python train.py --n_layer=11 --n_kv_head=3 --d_mlp=384 --activation="relu" --positions="learned" --qk_norm=false --parallel_block=false --init_std_down=0.0109 --lr=0.00884 --beta2=0.95 --batch_tokens=32768 --seq_len=256 --doc_mask=true
Each number is 50 + 15 x the weight over its row's rms, rounded and kept within 0 to 99. Layers, rows and columns count from 0. The size before them is the row's rms in percent of the matrix's.

# layer 4 MLP up, 384x96, rms 0.328, rows 107-143, columns 0-95
094:60 48 37 58 49 41 52 64 99 53 54 64 42 46 48 64 54 38 55 56 23 58 72 39 48 46 52 43 23 42 31 43 41 67 36 26 67 64 65 43 53 15 63 41 57 72 68 44 50 34 46 45 66 67 69 37 55 39 57 60 54 49 59 86 16 44 40 56 52 69 50 45 55 73 57 53 57 66 77 69 70 42 60 43 57 41 55 41 67 36 53 67 76 61 65 23
094:33 51 55 46 45 55 65 45 50 52 60 49 41 51 29 29 52 46 52 55 82 57 65 32 56 27 42 27 50 26 64 24 30 54 62 60 33 72 49 82 34 48 64 33 59 43 48 78 49 48 63 57 49 45 50 73 70 77 33 45 32 52 64 40 78 48 66 43 58 61 42 73 61 49 39 40 52 52 33 45 30 29 73 43 96 67 66 48 29 78 54 53 42 26 56 48
101:36 60 75 80 67 45 57 30 46 63 49 49 49 71 53 49 04 64 62 41 43 64 58 63 55 50 33 52 33 50 30 39 41 45 54 55 37 60 42 81 40 41 37 64 45 37 44 39 61 73 37 37 51 53 33 55 63 74 29 59 35 75 65 44 16 23 58 45 52 25 35 26 56 53 19 50 47 46 41 55 53 80 65 51 59 44 39 36 38 68 41 66 45 41 49 15
096:42 80 48 46 58 31 66 32 36 58 62 47 50 45 54 40 44 54 59 56 41 39 43 57 43 35 28 23 34 58 69 66 44 72 27 30 73 60 64 59 38 30 47 63 36 17 47 53 58 71 40 38 28 50 64 48 76 36 36 19 72 74 50 51 31 48 44 38 42 52 57 48 67 40 41 72 50 52 47 66 29 38 73 38 67 40 35 49 24 05 47 39 76 50 47 42
085:65 33 34 61 42 56 32 42 42 54 48 61 48 55 65 52 65 64 57 41 51 66 53 48 45 58 29 58 51 46 57 60 29 45 60 72 36 36 57 19 67 51 91 69 21 56 61 44 63 49 39 92 51 68 23 62 08 45 30 48 27 74 67 55 59 29 54 74 49 55 59 52 70 47 43 46 64 52 36 43 40 20 23 57 66 38 53 51 68 66 58 42 51 37 55 36
100:56 39 39 48 50 62 41 50 71 48 43 70 60 30 75 50 46 54 59 48 50 80 46 47 50 50 39 47 13 22 12 41 52 40 46 56 22 51 55 53 31 35 68 41 42 41 56 46 44 47 60 46 38 32 84 84 60 42 34 54 33 43 58 68 61 43 51 64 30 52 46 60 75 34 43 81 45 75 60 80 50 53 60 50 54 43 51 61 91 25 67 33 44 53 46 31
087:41 57 15 30 61 44 54 53 68 45 64 83 29 47 57 43 22 53 61 61 53 20 53 46 23 37 54 60 76 57 54 26 40 45 40 49 78 69 63 42 61 30 38 38 41 57 67 59 68 51 37 55 55 21 40 57 55 53 27 82 49 65 53 68 15 70 52 38 37 58 36 26 28 34 56 48 48 53 48 52 28 51 44 67 34 56 51 52 28 59 41 45 63 68 47 75
106:36 66 24 80 46 57 70 61 47 66 41 64 58 66 56 85 66 35 43 41 79 31 75 74 47 48 59 57 51 46 42 59 30 36 34 51 83 44 38 31 85 54 51 33 37 42 59 21 71 47 68 46 37 37 51 43 49 41 50 48 72 36 54 44 70 71 25 41 39 54 41 55 56 27 56 50 48 42 67 77 82 59 42 58 49 46 66 38 37 56 61 47 27 65 44 37
097:37 41 34 50 55 50 63 44 41 38 52 39 33 46 62 46 34 63 55 44 32 62 57 50 44 57 43 56 42 74 55 09 50 28 56 46 61 39 37 16 75 49 40 59 57 41 51 43 59 77 57 56 36 30 60 51 83 55 89 66 11 71 32 71 21 56 32 42 39 21 21 49 56 33 34 66 50 57 59 61 62 52 58 45 48 58 47 38 49 38 43 73 75 53 61 51
096:58 57 64 52 39 39 76 39 65 55 79 58 47 40 61 44 63 36 63 54 52 44 20 54 54 66 34 20 50 48 65 68 89 37 45 29 42 48 65 69 24 41 47 48 22 83 69 68 38 53 35 46 59 61 59 47 54 43 47 36 27 64 49 45 28 34 41 44 43 48 59 31 54 64 46 57 60 57 39 30 21 50 69 64 83 49 42 59 29 51 46 69 38 87 46 51
102:46 55 49 39 61 43 69 52 31 47 61 49 74 44 46 40 47 24 34 63 51 48 60 48 57 72 33 67 54 31 68 50 54 64 55 38 48 59 19 54 72 56 55 60 38 61 71 45 32 93 29 42 53 53 17 26 58 51 44 72 45 42 46 60 35 62 49 52 68 55 64 41 67 40 54 51 33 50 78 67 30 67 73 34 29 81 42 43 59 13 73 69 66 32 50 44
098:32 25 49 68 26 60 71 41 53 34 35 62 62 41 73 54 52 61 54 73 52 34 54 51 38 52 19 35 47 59 50 78 72 44 58 64 54 45 81 21 39 65 65 58 34 49 73 38 56 17 46 60 37 47 45 47 26 50 44 40 49 45 45 61 34 39 36 66 56 29 88 25 51 80 70 44 38 60 57 38 60 38 38 63 40 55 46 47 59 37 29 33 46 61 78 67
094:57 66 42 25 33 52 58 38 80 65 60 28 38 37 53 54 38 60 62 68 42 54 37 49 46 51 64 49 26 39 43 21 55 54 63 57 72 46 70 78 36 54 62 66 89 38 65 40 34 37 71 56 56 77 63 47 42 51 42 46 50 56 83 53 45 47 37 31 67 24 51 61 38 36 38 70 54 52 52 83 36 25 33 75 65 40 60 82 37 69 52 52 46 44 60 62
074:31 28 43 18 46 38 32 63 54 50 47 31 33 47 37 52 42 65 49 30 29 78 55 52 64 49 52 78 42 49 50 50 40 26 25 30 61 45 48 41 37 31 36 65 15 44 42 70 45 36 17 63 30 51 30 56 27 62 41 62 42 53 37 35 43 30 16 52 42 35 62 49 70 51 69 38 31 28 57 29 70 45 60 39 73 40 37 46 69 59 60 30 53 61 42 44
098:39 52 36 70 55 60 44 54 49 73 77 30 61 57 38 39 49 34 61 43 40 64 44 26 43 55 44 73 34 34 83 51 80 77 50 70 44 12 53 54 79 59 61 68 51 54 64 55 68 76 09 35 64 37 37 59 54 63 32 35 53 63 59 62 41 55 35 34 53 66 46 51 27 51 36 26 49 42 53 46 38 68 69 69 35 70 41 53 44 66 48 49 40 72 54 60
100:42 28 56 52 34 76 50 35 36 63 83 14 41 54 53 44 33 51 66 49 59 49 36 47 18 59 68 74 35 75 52 44 74 67 59 30 45 57 76 51 53 33 49 51 40 67 42 34 33 37 44 23 33 61 71 54 71 72 48 14 33 62 46 37 62 52 68 53 55 62 29 56 62 40 23 50 80 54 67 40 61 53 48 59 42 50 51 50 35 47 65 46 44 43 82 43
109:65 57 46 49 51 49 49 64 57 51 52 32 63 33 46 33 64 62 71 36 44 64 61 41 38 70 34 57 27 30 68 38 54 48 22 55 55 55 55 58 52 49 50 30 38 72 66 47 80 40 57 29 52 56 73 46 79 75 51 60 53 57 54 56 40 20 41 50 19 44 66 41 78 62 75 31 26 62 50 33 54 63 52 36 60 44 66 58 49 42 40 72 30 93 46 86
097:62 48 46 53 61 68 49 69 61 49 34 39 59 44 37 49 29 59 39 69 25 67 69 57 46 64 62 61 52 37 59 58 85 45 31 35 61 58 52 68 65 27 79 70 21 42 33 49 41 82 43 42 67 67 57 82 80 54 61 52 40 66 35 67 44 44 53 49 43 71 52 66 45 63 49 33 45 45 45 60 23 54 81 56 33 48 50 70 55 39 69 23 77 69 54 60
106:20 53 26 58 56 49 44 85 45 68 38 19 63 49 35 68 66 40 52 39 58 46 46 37 87 52 43 52 56 66 54 53 59 71 65 84 58 42 37 48 55 57 57 44 34 54 57 46 55 40 46 73 37 55 70 62 54 56 38 33 36 41 43 40 72 70 37 57 37 22 34 49 41 63 42 50 27 61 31 37 58 62 60 25 79 46 36 52 32 59 20 50 20 29 68 37
089:50 33 37 35 68 78 63 31 71 25 65 51 42 60 45 51 76 83 36 52 45 64 80 60 52 75 57 46 49 57 33 70 57 39 47 43 55 57 46 48 60 30 41 65 25 32 46 53 51 48 47 48 53 59 68 48 47 29 50 44 43 56 75 71 37 49 49 29 49 50 62 44 52 52 58 51 28 45 51 31 52 34 60 85 65 42 52 36 80 68 95 42 28 69 23 37
098:35 47 45 32 34 58 62 61 61 69 76 38 39 72 43 45 52 73 53 46 56 51 51 39 45 70 39 71 46 61 61 59 77 49 52 77 17 32 68 43 41 61 27 44 44 49 33 51 90 65 40 63 60 25 54 40 25 24 43 37 78 43 58 49 41 77 45 44 67 62 64 41 32 36 26 59 42 29 71 67 35 76 46 54 68 63 42 61 51 34 66 43 65 45 64 48
105:50 56 33 58 27 63 53 41 21 39 40 31 62 37 60 33 52 49 43 59 49 54 62 25 48 72 51 92 71 55 55 61 57 29 67 51 82 63 59 34 53 76 49 50 43 52 25 44 66 39 47 33 19 49 42 41 40 49 64 54 86 69 61 52 68 47 47 67 55 41 44 13 74 39 29 62 65 63 22 61 72 60 38 65 46 69 60 65 67 42 49 59 41 55 50 59
105:42 44 41 37 83 52 61 34 33 29 92 24 25 36 81 34 62 41 39 23 64 46 46 67 74 44 48 53 80 57 24 22 55 52 54 65 44 51 49 49 57 47 66 74 47 47 36 64 74 22 90 74 42 50 47 63 69 60 42 72 58 55 38 34 60 51 49 45 38 58 48 45 54 43 58 47 41 49 37 41 55 51 46 60 68 63 46 48 33 72 54 71 47 62 56 33
097:49 72 60 38 48 30 42 68 54 46 44 30 72 41 59 35 80 60 63 32 46 44 42 55 48 55 62 52 65 48 49 35 49 49 56 52 30 52 69 54 17 29 71 64 46 38 80 53 52 48 32 59 24 18 55 58 64 41 13 36 59 61 51 53 25 57 41 30 69 58 74 52 39 32 33 39 59 33 29 61 48 55 75 51 47 32 84 54 67 56 58 19 52 39 76 42
118:42 47 28 52 31 55 50 70 22 41 43 37 45 70 52 58 52 55 70 70 50 38 35 42 23 61 73 56 46 32 44 57 56 31 77 53 61 51 51 58 45 46 68 28 58 19 67 44 67 41 23 40 37 55 57 46 53 51 47 66 35 64 66 41 62 35 32 39 31 50 44 32 63 58 40 16 27 72 35 21 26 45 65 51 61 62 44 80 75 51 63 48 62 85 52 34
107:40 52 95 21 42 50 58 51 47 57 27 35 43 35 56 57 40 09 35 27 67 18 39 70 52 48 25 57 56 78 22 63 33 38 74 38 48 46 54 47 36 42 64 49 30 60 57 58 28 24 55 44 45 72 49 40 53 46 38 72 45 46 48 71 46 31 32 52 70 60 46 54 22 59 60 43 68 48 61 49 53 68 46 48 46 39 42 51 59 47 68 59 53 58 71 21
100:33 44 57 37 28 39 70 60 51 63 55 18 16 61 38 51 58 33 51 58 58 61 63 49 49 69 24 26 66 46 43 37 35 65 17 47 45 35 39 68 46 55 29 54 50 61 46 38 33 72 48 31 47 11 45 60 57 56 64 45 74 51 73 49 58 44 62 86 38 45 53 30 87 47 66 22 59 57 44 53 50 45 46 64 58 70 48 42 74 60 50 50 22 39 63 48
099:28 72 49 60 50 66 77 62 99 47 48 68 34 43 52 68 43 21 51 60 24 68 60 33 53 59 28 42 52 57 62 74 46 54 22 63 38 35 52 58 53 57 48 63 50 67 60 29 25 65 52 51 44 53 25 50 32 32 61 51 57 31 62 32 22 20 23 46 33 63 59 53 63 61 49 45 59 49 51 48 48 46 33 68 45 48 58 68 59 51 59 19 37 37 75 52
094:39 56 51 43 54 32 38 00 69 64 73 33 59 44 48 66 20 52 43 49 63 30 45 44 89 42 48 43 57 70 55 36 53 47 35 63 21 63 29 66 90 62 51 57 29 37 47 47 41 63 47 51 58 47 33 57 37 65 21 52 32 50 47 46 36 39 55 65 46 53 38 56 47 16 35 55 61 33 48 48 58 35 72 55 59 59 39 22 47 56 52 55 50 57 26 42
107:36 49 44 54 82 44 44 59 46 34 67 85 38 25 36 43 63 57 24 32 51 51 57 40 68 53 59 38 53 70 69 53 63 43 79 46 71 77 09 41 61 43 61 47 57 34 58 36 83 58 45 37 34 60 59 53 26 49 73 43 72 64 42 42 45 52 34 57 51 34 38 47 71 56 30 50 62 60 14 67 72 30 59 71 39 60 52 48 32 65 65 54 37 47 47 58
111:25 63 40 74 72 45 58 31 57 59 67 60 39 33 40 48 63 65 47 58 27 64 68 32 54 79 46 72 47 43 44 77 56 49 19 50 32 49 53 26 77 66 75 49 44 58 33 33 57 36 50 56 62 46 44 64 56 50 80 36 78 74 47 66 15 36 52 60 27 47 69 40 48 58 30 52 43 43 71 72 80 41 67 56 59 49 54 72 38 58 54 57 33 57 55 57
100:53 51 64 31 39 54 59 69 45 34 38 65 44 59 41 56 64 78 66 58 57 67 66 73 50 36 46 40 52 73 74 61 73 42 62 46 54 40 36 65 68 44 80 37 58 57 44 52 63 21 39 43 40 54 69 37 59 38 66 56 46 46 91 44 55 59 34 95 54 38 46 65 37 68 78 45 36 58 57 43 27 27 29 63 58 45 26 39 59 31 41 22 68 50 41 45
100:67 27 37 47 84 79 65 40 35 50 83 67 24 44 50 46 54 52 70 43 47 72 49 35 50 49 59 38 12 65 39 32 51 40 43 51 50 28 57 70 54 48 61 64 48 50 40 26 55 35 52 65 43 60 39 83 71 55 46 43 64 28 78 43 30 48 60 79 66 34 58 63 36 53 49 44 37 70 33 61 45 54 46 54 29 57 45 17 63 36 49 75 44 68 64 56
108:14 56 62 50 54 47 47 42 22 56 30 37 43 46 44 34 31 38 56 70 60 27 38 66 75 65 52 61 40 45 17 54 32 51 37 59 36 47 39 35 34 71 61 50 42 60 64 79 18 39 55 59 32 50 47 32 41 61 45 37 26 65 55 45 61 40 44 36 61 44 79 53 42 47 15 71 38 52 44 41 64 67 45 53 66 58 77 30 48 76 57 50 45 59 47 13
099:40 52 65 40 38 63 35 39 67 79 60 60 46 51 59 49 42 53 60 38 48 35 47 51 49 62 52 79 65 64 21 48 39 44 74 74 28 26 30 45 60 30 61 40 58 31 73 37 42 57 63 49 56 62 55 25 57 35 32 42 60 55 62 48 74 20 46 72 33 46 56 46 72 57 60 88 43 50 29 27 51 46 40 19 54 51 65 61 34 21 83 51 58 43 56 30
102:50 58 45 32 36 35 59 37 27 47 52 56 39 45 76 58 58 59 53 57 71 36 88 76 36 67 60 54 68 37 50 51 58 50 61 46 57 48 52 41 43 47 69 46 22 30 51 60 64 74 54 61 80 02 45 19 39 41 51 50 63 60 64 69 70 54 65 62 53 56 50 50 53 39 37 43 54 63 41 50 43 66 55 36 71 43 68 71 80 16 54 24 37 63 67 68
116:45 65 25 76 83 62 45 38 60 66 57 56 35 44 39 57 38 47 50 39 65 63 32 43 39 37 44 82 30 64 43 61 71 64 48 53 55 48 65 69 60 56 84 43 59 16 55 52 42 78 42 54 63 74 70 27 64 72 60 49 28 66 50 57 51 58 23 30 67 81 47 60 60 48 23 45 42 20 67 66 52 52 62 47 59 40 47 35 65 70 37 64 51 59 51 48
# layer 4 MLP down (transposed), 384x96, rms 0.314, rows 107-142, columns 0-95
093:41 58 44 34 26 52 41 58 61 62 73 36 66 51 26 42 46 33 43 48 54 56 43 70 49 42 66 38 75 31 86 36 46 39 59 29 27 49 54 54 45 50 35 58 45 66 79 67 42 20 61 81 56 68 69 79 59 81 78 69 27 46 38 33 49 49 41 60 55 36 61 48 46 30 43 37 46 49 55 62 62 56 46 60 84 44 55 32 27 36 31 49 35 59 42 69
099:67 39 87 53 51 45 46 58 62 75 72 36 60 43 35 50 58 53 37 53 31 48 49 54 58 69 62 60 57 85 77 47 58 65 41 52 39 30 52 45 34 27 52 55 72 65 51 43 66 13 45 32 41 63 24 50 42 21 51 35 65 31 61 32 49 33 53 28 28 28 17 53 29 56 68 56 37 70 52 58 58 58 63 43 45 20 56 75 43 54 40 32 56 59 37 50
099:51 48 61 72 67 69 44 59 36 91 43 36 37 79 51 55 58 57 57 52 40 57 67 39 71 49 41 40 51 72 65 58 35 60 61 53 75 30 78 63 49 68 71 49 45 45 49 31 46 42 24 55 51 39 53 32 54 63 69 35 67 38 39 58 40 36 62 43 88 62 55 20 48 64 21 60 35 41 28 50 65 69 62 18 47 72 52 18 57 35 49 39 48 50 49 54
095:36 72 46 52 40 44 60 65 61 80 35 73 56 42 76 41 35 38 49 60 59 36 46 47 67 32 43 72 41 60 66 51 16 68 59 54 60 27 72 76 57 51 46 44 50 30 35 81 37 62 46 69 40 34 40 44 49 54 36 45 45 37 28 47 76 34 42 32 47 24 51 59 66 58 56 35 68 38 37 28 35 95 51 55 44 29 64 69 64 52 52 59 25 70 47 53
087:50 55 45 32 79 34 48 53 55 67 61 74 45 74 44 77 52 27 66 49 45 46 58 42 34 31 56 32 62 86 45 78 61 32 61 56 73 60 36 73 45 38 56 67 79 49 18 57 45 36 70 32 57 69 43 61 64 83 51 47 47 57 72 33 48 43 45 35 60 30 74 17 48 47 53 43 53 49 35 48 57 37 43 55 18 47 51 38 59 68 39 51 56 48 36 28
104:61 59 29 55 63 44 67 52 44 53 60 40 78 57 58 53 54 11 66 38 72 47 62 75 33 55 45 42 48 64 35 34 74 41 88 53 45 50 35 80 72 53 23 72 47 45 58 43 57 45 52 30 36 44 62 56 34 65 55 78 46 84 55 62 45 56 26 52 69 59 79 58 35 43 69 42 52 61 55 47 27 71 41 44 32 51 47 30 78 66 57 41 60 49 48 73
086:59 58 66 60 62 55 49 50 73 32 39 58 48 54 50 56 62 47 72 19 38 38 54 72 43 37 59 62 43 67 42 46 40 27 72 77 19 72 49 17 43 43 63 32 43 41 50 42 49 27 40 36 50 74 45 64 47 49 21 26 78 64 55 43 48 50 54 26 50 58 45 54 52 21 37 51 41 56 15 75 46 36 26 36 47 39 48 27 38 20 53 54 34 63 66 64
109:50 38 58 51 51 52 47 20 63 58 55 23 54 56 64 53 47 59 51 52 44 30 37 44 56 47 60 50 55 45 49 11 49 77 64 38 51 28 66 51 52 68 81 36 62 48 41 78 33 61 47 40 39 23 59 58 78 76 46 80 47 53 62 76 33 08 56 64 52 58 34 67 43 47 53 62 56 36 23 48 18 42 49 42 50 68 45 67 59 56 60 37 42 19 70 65
089:51 41 43 47 47 51 68 52 76 62 51 39 62 34 60 47 48 55 38 56 59 68 33 15 84 56 53 33 26 45 65 80 56 48 85 51 34 52 41 40 52 35 44 67 67 64 35 56 51 52 66 67 51 79 61 51 44 36 20 60 63 46 35 32 91 55 53 58 41 76 56 69 44 49 29 65 39 53 54 38 46 62 25 36 40 43 38 49 83 86 54 36 57 56 44 44
090:46 60 55 67 38 32 42 27 37 64 47 47 48 25 49 62 48 57 57 80 27 17 68 45 57 43 19 65 47 38 63 49 62 69 46 51 44 12 66 62 35 57 61 38 43 56 77 32 39 64 72 33 54 45 44 61 37 13 43 49 23 32 42 40 45 72 34 57 53 55 52 49 46 45 42 75 22 31 57 29 66 39 54 66 43 35 53 81 42 57 47 27 35 49 68 40
102:85 56 44 51 39 63 39 49 57 47 39 65 53 71 40 31 57 55 48 33 45 53 43 68 49 37 72 83 60 38 41 69 41 50 60 74 24 70 48 46 70 46 74 49 44 36 69 34 76 75 37 23 55 56 45 47 64 64 59 46 69 53 23 27 45 72 51 21 73 46 44 58 41 54 67 53 59 59 38 44 48 51 77 17 45 59 26 28 35 38 66 41 53 26 57 63
103:45 39 45 37 47 57 49 63 49 22 58 61 28 53 52 52 21 25 50 53 42 63 59 52 45 55 60 49 79 58 28 58 45 19 45 64 62 65 43 82 43 41 44 55 61 74 58 65 47 71 29 67 46 54 46 54 11 43 56 39 35 55 58 48 47 36 46 23 49 63 17 63 30 53 18 32 61 27 29 60 71 56 42 32 54 40 56 80 65 61 67 58 23 63 55 67
096:07 50 35 65 37 19 56 35 62 56 58 65 38 35 43 66 66 46 66 71 48 54 58 37 65 44 28 55 49 29 20 54 81 40 46 33 54 56 41 23 57 84 29 54 54 55 64 29 45 36 56 55 59 55 32 57 44 61 74 42 46 26 22 30 46 65 76 55 60 18 59 63 57 51 69 55 47 68 56 50 52 44 42 55 71 52 43 55 42 75 27 36 37 47 53 62
072:35 65 51 28 75 53 43 51 62 56 40 75 94 37 70 53 65 60 47 53 28 50 10 69 49 77 40 34 45 46 40 39 51 35 57 52 68 20 46 69 68 52 50 37 60 42 46 44 39 37 45 44 64 57 78 48 63 39 46 22 44 33 46 55 49 36 57 47 51 41 48 46 38 37 47 76 71 35 35 43 49 72 30 63 26 75 34 66 29 23 31 64 58 51 39 64
112:55 43 67 68 34 51 52 53 42 60 51 62 37 73 38 69 37 57 62 60 35 53 71 63 36 65 47 28 79 44 51 45 66 49 55 52 31 43 72 63 72 50 45 58 44 45 42 45 42 70 54 43 62 69 68 48 48 40 45 87 37 67 33 96 56 47 54 13 59 47 80 43 58 33 42 81 32 69 62 62 42 46 38 34 71 32 60 44 52 76 42 40 35 33 49 75
101:60 34 58 53 71 31 66 61 30 64 66 50 62 49 40 35 67 63 35 56 56 67 61 75 52 42 52 35 26 65 39 66 49 24 35 58 40 27 51 71 49 45 49 60 53 21 42 43 48 66 50 83 57 22 51 42 21 26 48 61 39 35 53 44 53 52 41 58 03 59 58 37 38 37 59 46 69 50 53 63 21 47 73 79 49 55 74 35 59 37 61 69 59 47 26 46
107:58 57 61 68 75 70 60 49 25 41 53 49 36 57 67 44 53 50 50 89 45 38 74 40 57 37 67 61 68 51 53 26 71 43 64 16 28 27 47 68 49 51 65 28 37 42 49 49 72 99 53 43 63 48 23 40 33 43 67 80 41 50 60 24 40 32 56 51 58 46 44 55 43 30 52 51 50 65 59 61 50 48 54 39 46 53 51 44 49 59 35 40 43 29 22 23
085:65 79 31 57 64 19 49 67 58 49 53 66 58 24 61 44 78 54 75 22 56 43 44 61 43 39 39 47 37 35 30 25 55 65 35 44 33 31 47 57 42 62 57 52 41 32 27 38 56 63 58 68 43 16 37 62 35 49 58 15 50 47 51 52 42 41 66 59 70 45 54 52 39 41 52 50 07 54 69 78 42 41 53 41 74 57 54 60 57 80 52 62 57 33 36 66
102:52 57 40 64 21 48 66 42 46 42 46 58 56 81 44 50 59 44 33 69 79 34 51 57 31 49 73 64 47 65 54 44 35 51 17 56 70 16 62 45 50 47 51 32 55 44 36 75 56 12 54 59 52 32 34 57 36 78 43 63 46 55 41 67 28 45 76 36 53 58 53 43 76 65 31 37 42 64 36 34 41 56 52 43 48 43 34 29 65 43 07 55 72 67 39 47
093:14 39 60 36 52 38 45 53 27 50 50 42 54 36 40 54 65 38 79 61 61 56 63 37 46 61 26 44 42 73 66 50 49 56 35 55 86 50 43 41 45 40 67 54 68 37 48 38 59 61 16 40 84 54 38 36 52 59 76 62 81 43 68 23 53 54 50 30 60 53 47 28 42 47 38 55 52 68 38 43 40 41 46 39 44 44 54 34 59 31 30 80 96 45 53 67
094:47 32 20 60 64 34 56 50 56 42 18 55 34 43 30 54 33 68 41 39 32 69 32 45 37 72 77 52 67 66 76 60 36 48 45 66 53 43 56 30 51 18 55 56 47 67 45 32 60 37 51 32 43 51 77 28 69 52 36 57 31 40 74 39 57 53 64 54 55 52 45 69 51 32 64 17 53 38 57 26 82 47 64 63 43 57 46 37 43 37 57 65 18 25 47 41
092:47 70 55 30 55 80 60 54 57 63 52 57 62 52 54 53 50 25 40 36 56 44 49 44 41 63 49 25 43 55 57 44 48 76 42 52 56 49 37 61 40 27 56 40 76 49 86 52 31 59 28 53 74 36 59 93 56 68 34 36 34 43 72 55 41 38 37 62 49 36 63 75 53 49 57 40 52 57 47 74 85 77 86 30 56 48 55 58 73 43 38 46 81 67 55 47
117:66 54 55 42 49 66 73 44 57 53 54 37 64 43 23 84 43 54 58 24 58 27 59 37 77 59 49 49 19 59 37 42 52 39 47 58 41 79 45 56 50 57 36 57 45 41 61 55 39 58 61 68 24 57 63 47 79 52 55 29 19 50 27 15 65 52 43 60 62 22 51 60 78 67 67 56 18 58 51 28 58 52 56 24 33 25 39 65 58 46 59 47 43 65 59 45
099:32 38 56 35 18 69 55 58 53 15 33 58 60 53 30 57 53 26 43 40 65 58 63 70 61 54 62 54 59 35 55 48 42 44 14 77 37 73 17 57 01 67 46 44 59 64 63 35 54 39 53 65 55 42 55 45 27 72 67 33 40 24 32 69 52 73 72 55 63 53 39 32 55 43 56 44 46 38 40 39 50 64 47 55 64 27 39 43 56 53 44 53 52 72 66 52
117:37 35 61 79 60 24 38 60 30 60 47 77 66 50 52 10 64 82 47 41 54 42 61 42 56 29 46 60 53 34 43 36 62 46 52 56 36 75 43 76 50 25 50 66 60 41 53 51 49 72 24 31 29 74 56 38 33 51 42 28 44 53 60 50 43 52 42 52 22 59 21 48 57 39 61 18 46 63 64 73 69 75 50 54 45 82 52 45 44 48 30 41 58 64 55 51
120:30 68 49 81 52 50 61 28 49 75 61 51 45 42 57 50 81 73 79 29 55 82 59 57 69 21 54 33 66 52 53 53 65 57 58 52 35 64 63 45 53 21 57 69 57 64 73 31 56 56 33 71 27 61 42 46 55 47 46 49 51 48 21 35 38 61 36 49 54 62 34 40 53 38 56 64 74 64 38 67 61 73 65 66 64 43 46 55 84 47 29 31 57 70 58 36
103:52 46 43 58 39 29 32 35 56 45 58 67 53 48 61 43 45 59 52 17 75 37 10 65 29 31 76 47 33 35 53 23 44 45 50 58 48 48 51 46 50 41 37 41 62 30 49 37 62 42 43 67 61 29 72 11 75 55 28 65 42 45 38 44 83 73 31 24 70 38 42 45 52 64 57 46 35 53 44 64 55 65 70 56 42 58 73 59 43 17 63 40 43 65 55 52
097:57 46 26 50 36 45 46 62 38 61 57 70 53 73 68 41 50 77 61 47 46 63 55 55 40 49 52 77 32 71 45 68 64 39 50 37 61 60 51 24 70 45 55 42 34 43 49 72 66 62 84 72 43 60 68 39 41 35 23 48 50 52 49 73 87 59 65 37 15 76 24 33 81 58 57 65 56 39 54 29 49 66 36 54 59 52 41 66 48 73 39 76 57 56 48 62
085:51 33 37 71 44 63 67 37 68 47 30 65 59 40 48 37 54 54 34 24 33 47 55 33 63 31 58 20 46 41 48 43 83 65 59 35 45 69 58 37 55 76 52 50 37 56 50 51 48 18 43 34 65 36 70 32 70 49 40 29 23 37 73 34 57 57 64 47 78 58 19 42 70 89 69 30 51 44 64 46 35 55 29 44 63 28 50 46 48 37 52 42 65 58 67 46
109:52 69 58 26 54 50 25 59 09 47 41 64 37 53 37 67 39 47 72 43 45 49 76 51 45 52 53 75 52 67 16 46 44 56 37 59 61 67 56 56 39 43 56 58 32 46 33 31 56 44 61 34 55 54 40 39 62 27 28 33 54 26 42 63 51 67 36 59 20 53 51 56 65 46 70 75 72 46 27 34 62 79 55 60 48 57 74 68 52 75 79 49 27 63 30 44
111:41 49 82 24 41 34 37 62 67 52 48 57 63 60 64 57 36 37 74 43 65 68 28 87 34 62 34 55 51 58 53 15 53 46 37 34 44 54 29 52 30 63 57 30 63 35 60 49 53 59 30 71 42 58 68 61 70 23 48 41 38 40 52 60 59 58 44 62 55 49 38 29 56 49 75 19 43 40 29 64 23 26 56 63 64 61 33 31 41 25 43 42 76 44 52 48
108:39 66 30 67 44 58 46 35 48 49 60 33 60 53 61 46 33 70 11 71 78 85 60 12 45 72 31 63 41 68 67 51 55 72 64 56 50 40 48 53 49 71 38 63 17 29 74 61 63 45 33 36 63 51 34 55 61 58 50 56 35 67 55 31 50 30 57 40 58 15 48 54 71 48 49 35 69 36 26 57 45 52 41 47 44 44 62 50 56 63 49 70 31 39 63 34
110:33 45 43 56 28 49 64 41 40 13 19 64 54 48 35 42 37 37 61 55 66 68 43 42 47 55 73 65 36 48 42 58 42 38 65 56 55 64 56 27 24 70 46 56 31 63 55 73 48 48 58 39 77 38 47 64 63 44 41 11 47 62 36 63 33 70 14 57 27 60 46 49 59 29 58 58 52 74 63 40 68 28 25 63 48 50 55 46 45 43 74 39 70 44 78 69
109:88 28 72 56 61 69 36 46 43 54 53 55 83 41 51 43 65 56 59 39 62 61 50 79 58 31 46 72 65 25 67 45 49 37 42 50 33 39 57 40 66 29 66 37 46 45 48 66 62 40 40 46 55 09 61 91 46 45 69 34 68 40 17 55 58 40 39 55 47 39 38 52 46 43 19 24 59 44 36 66 48 32 75 45 60 51 58 73 48 38 48 58 71 61 50 52
091:33 62 62 34 38 41 70 66 48 46 45 32 53 48 38 44 40 33 39 49 34 34 54 43 38 45 47 44 54 32 35 44 61 50 52 33 57 52 54 21 43 85 59 68 74 58 19 43 55 48 52 53 58 34 56 52 37 64 54 60 44 53 62 59 29 80 70 41 74 11 59 43 91 52 91 09 42 54 24 45 54 46 60 38 49 59 44 60 75 61 42 54 60 62 36 45
098:41 37 39 59 75 47 47 69 71 64 13 31 41 46 36 45 51 49 60 42 62 73 38 52 56 28 36 50 53 53 32 45 44 43 55 57 32 66 39 31 49 77 23 71 74 69 51 46 31 54 41 56 30 44 58 78 70 39 64 64 17 55 28 55 20 50 51 67 57 59 46 33 64 93 45 75 48 30 64 32 55 43 38 37 64 43 57 58 56 67 44 51 59 47 27 55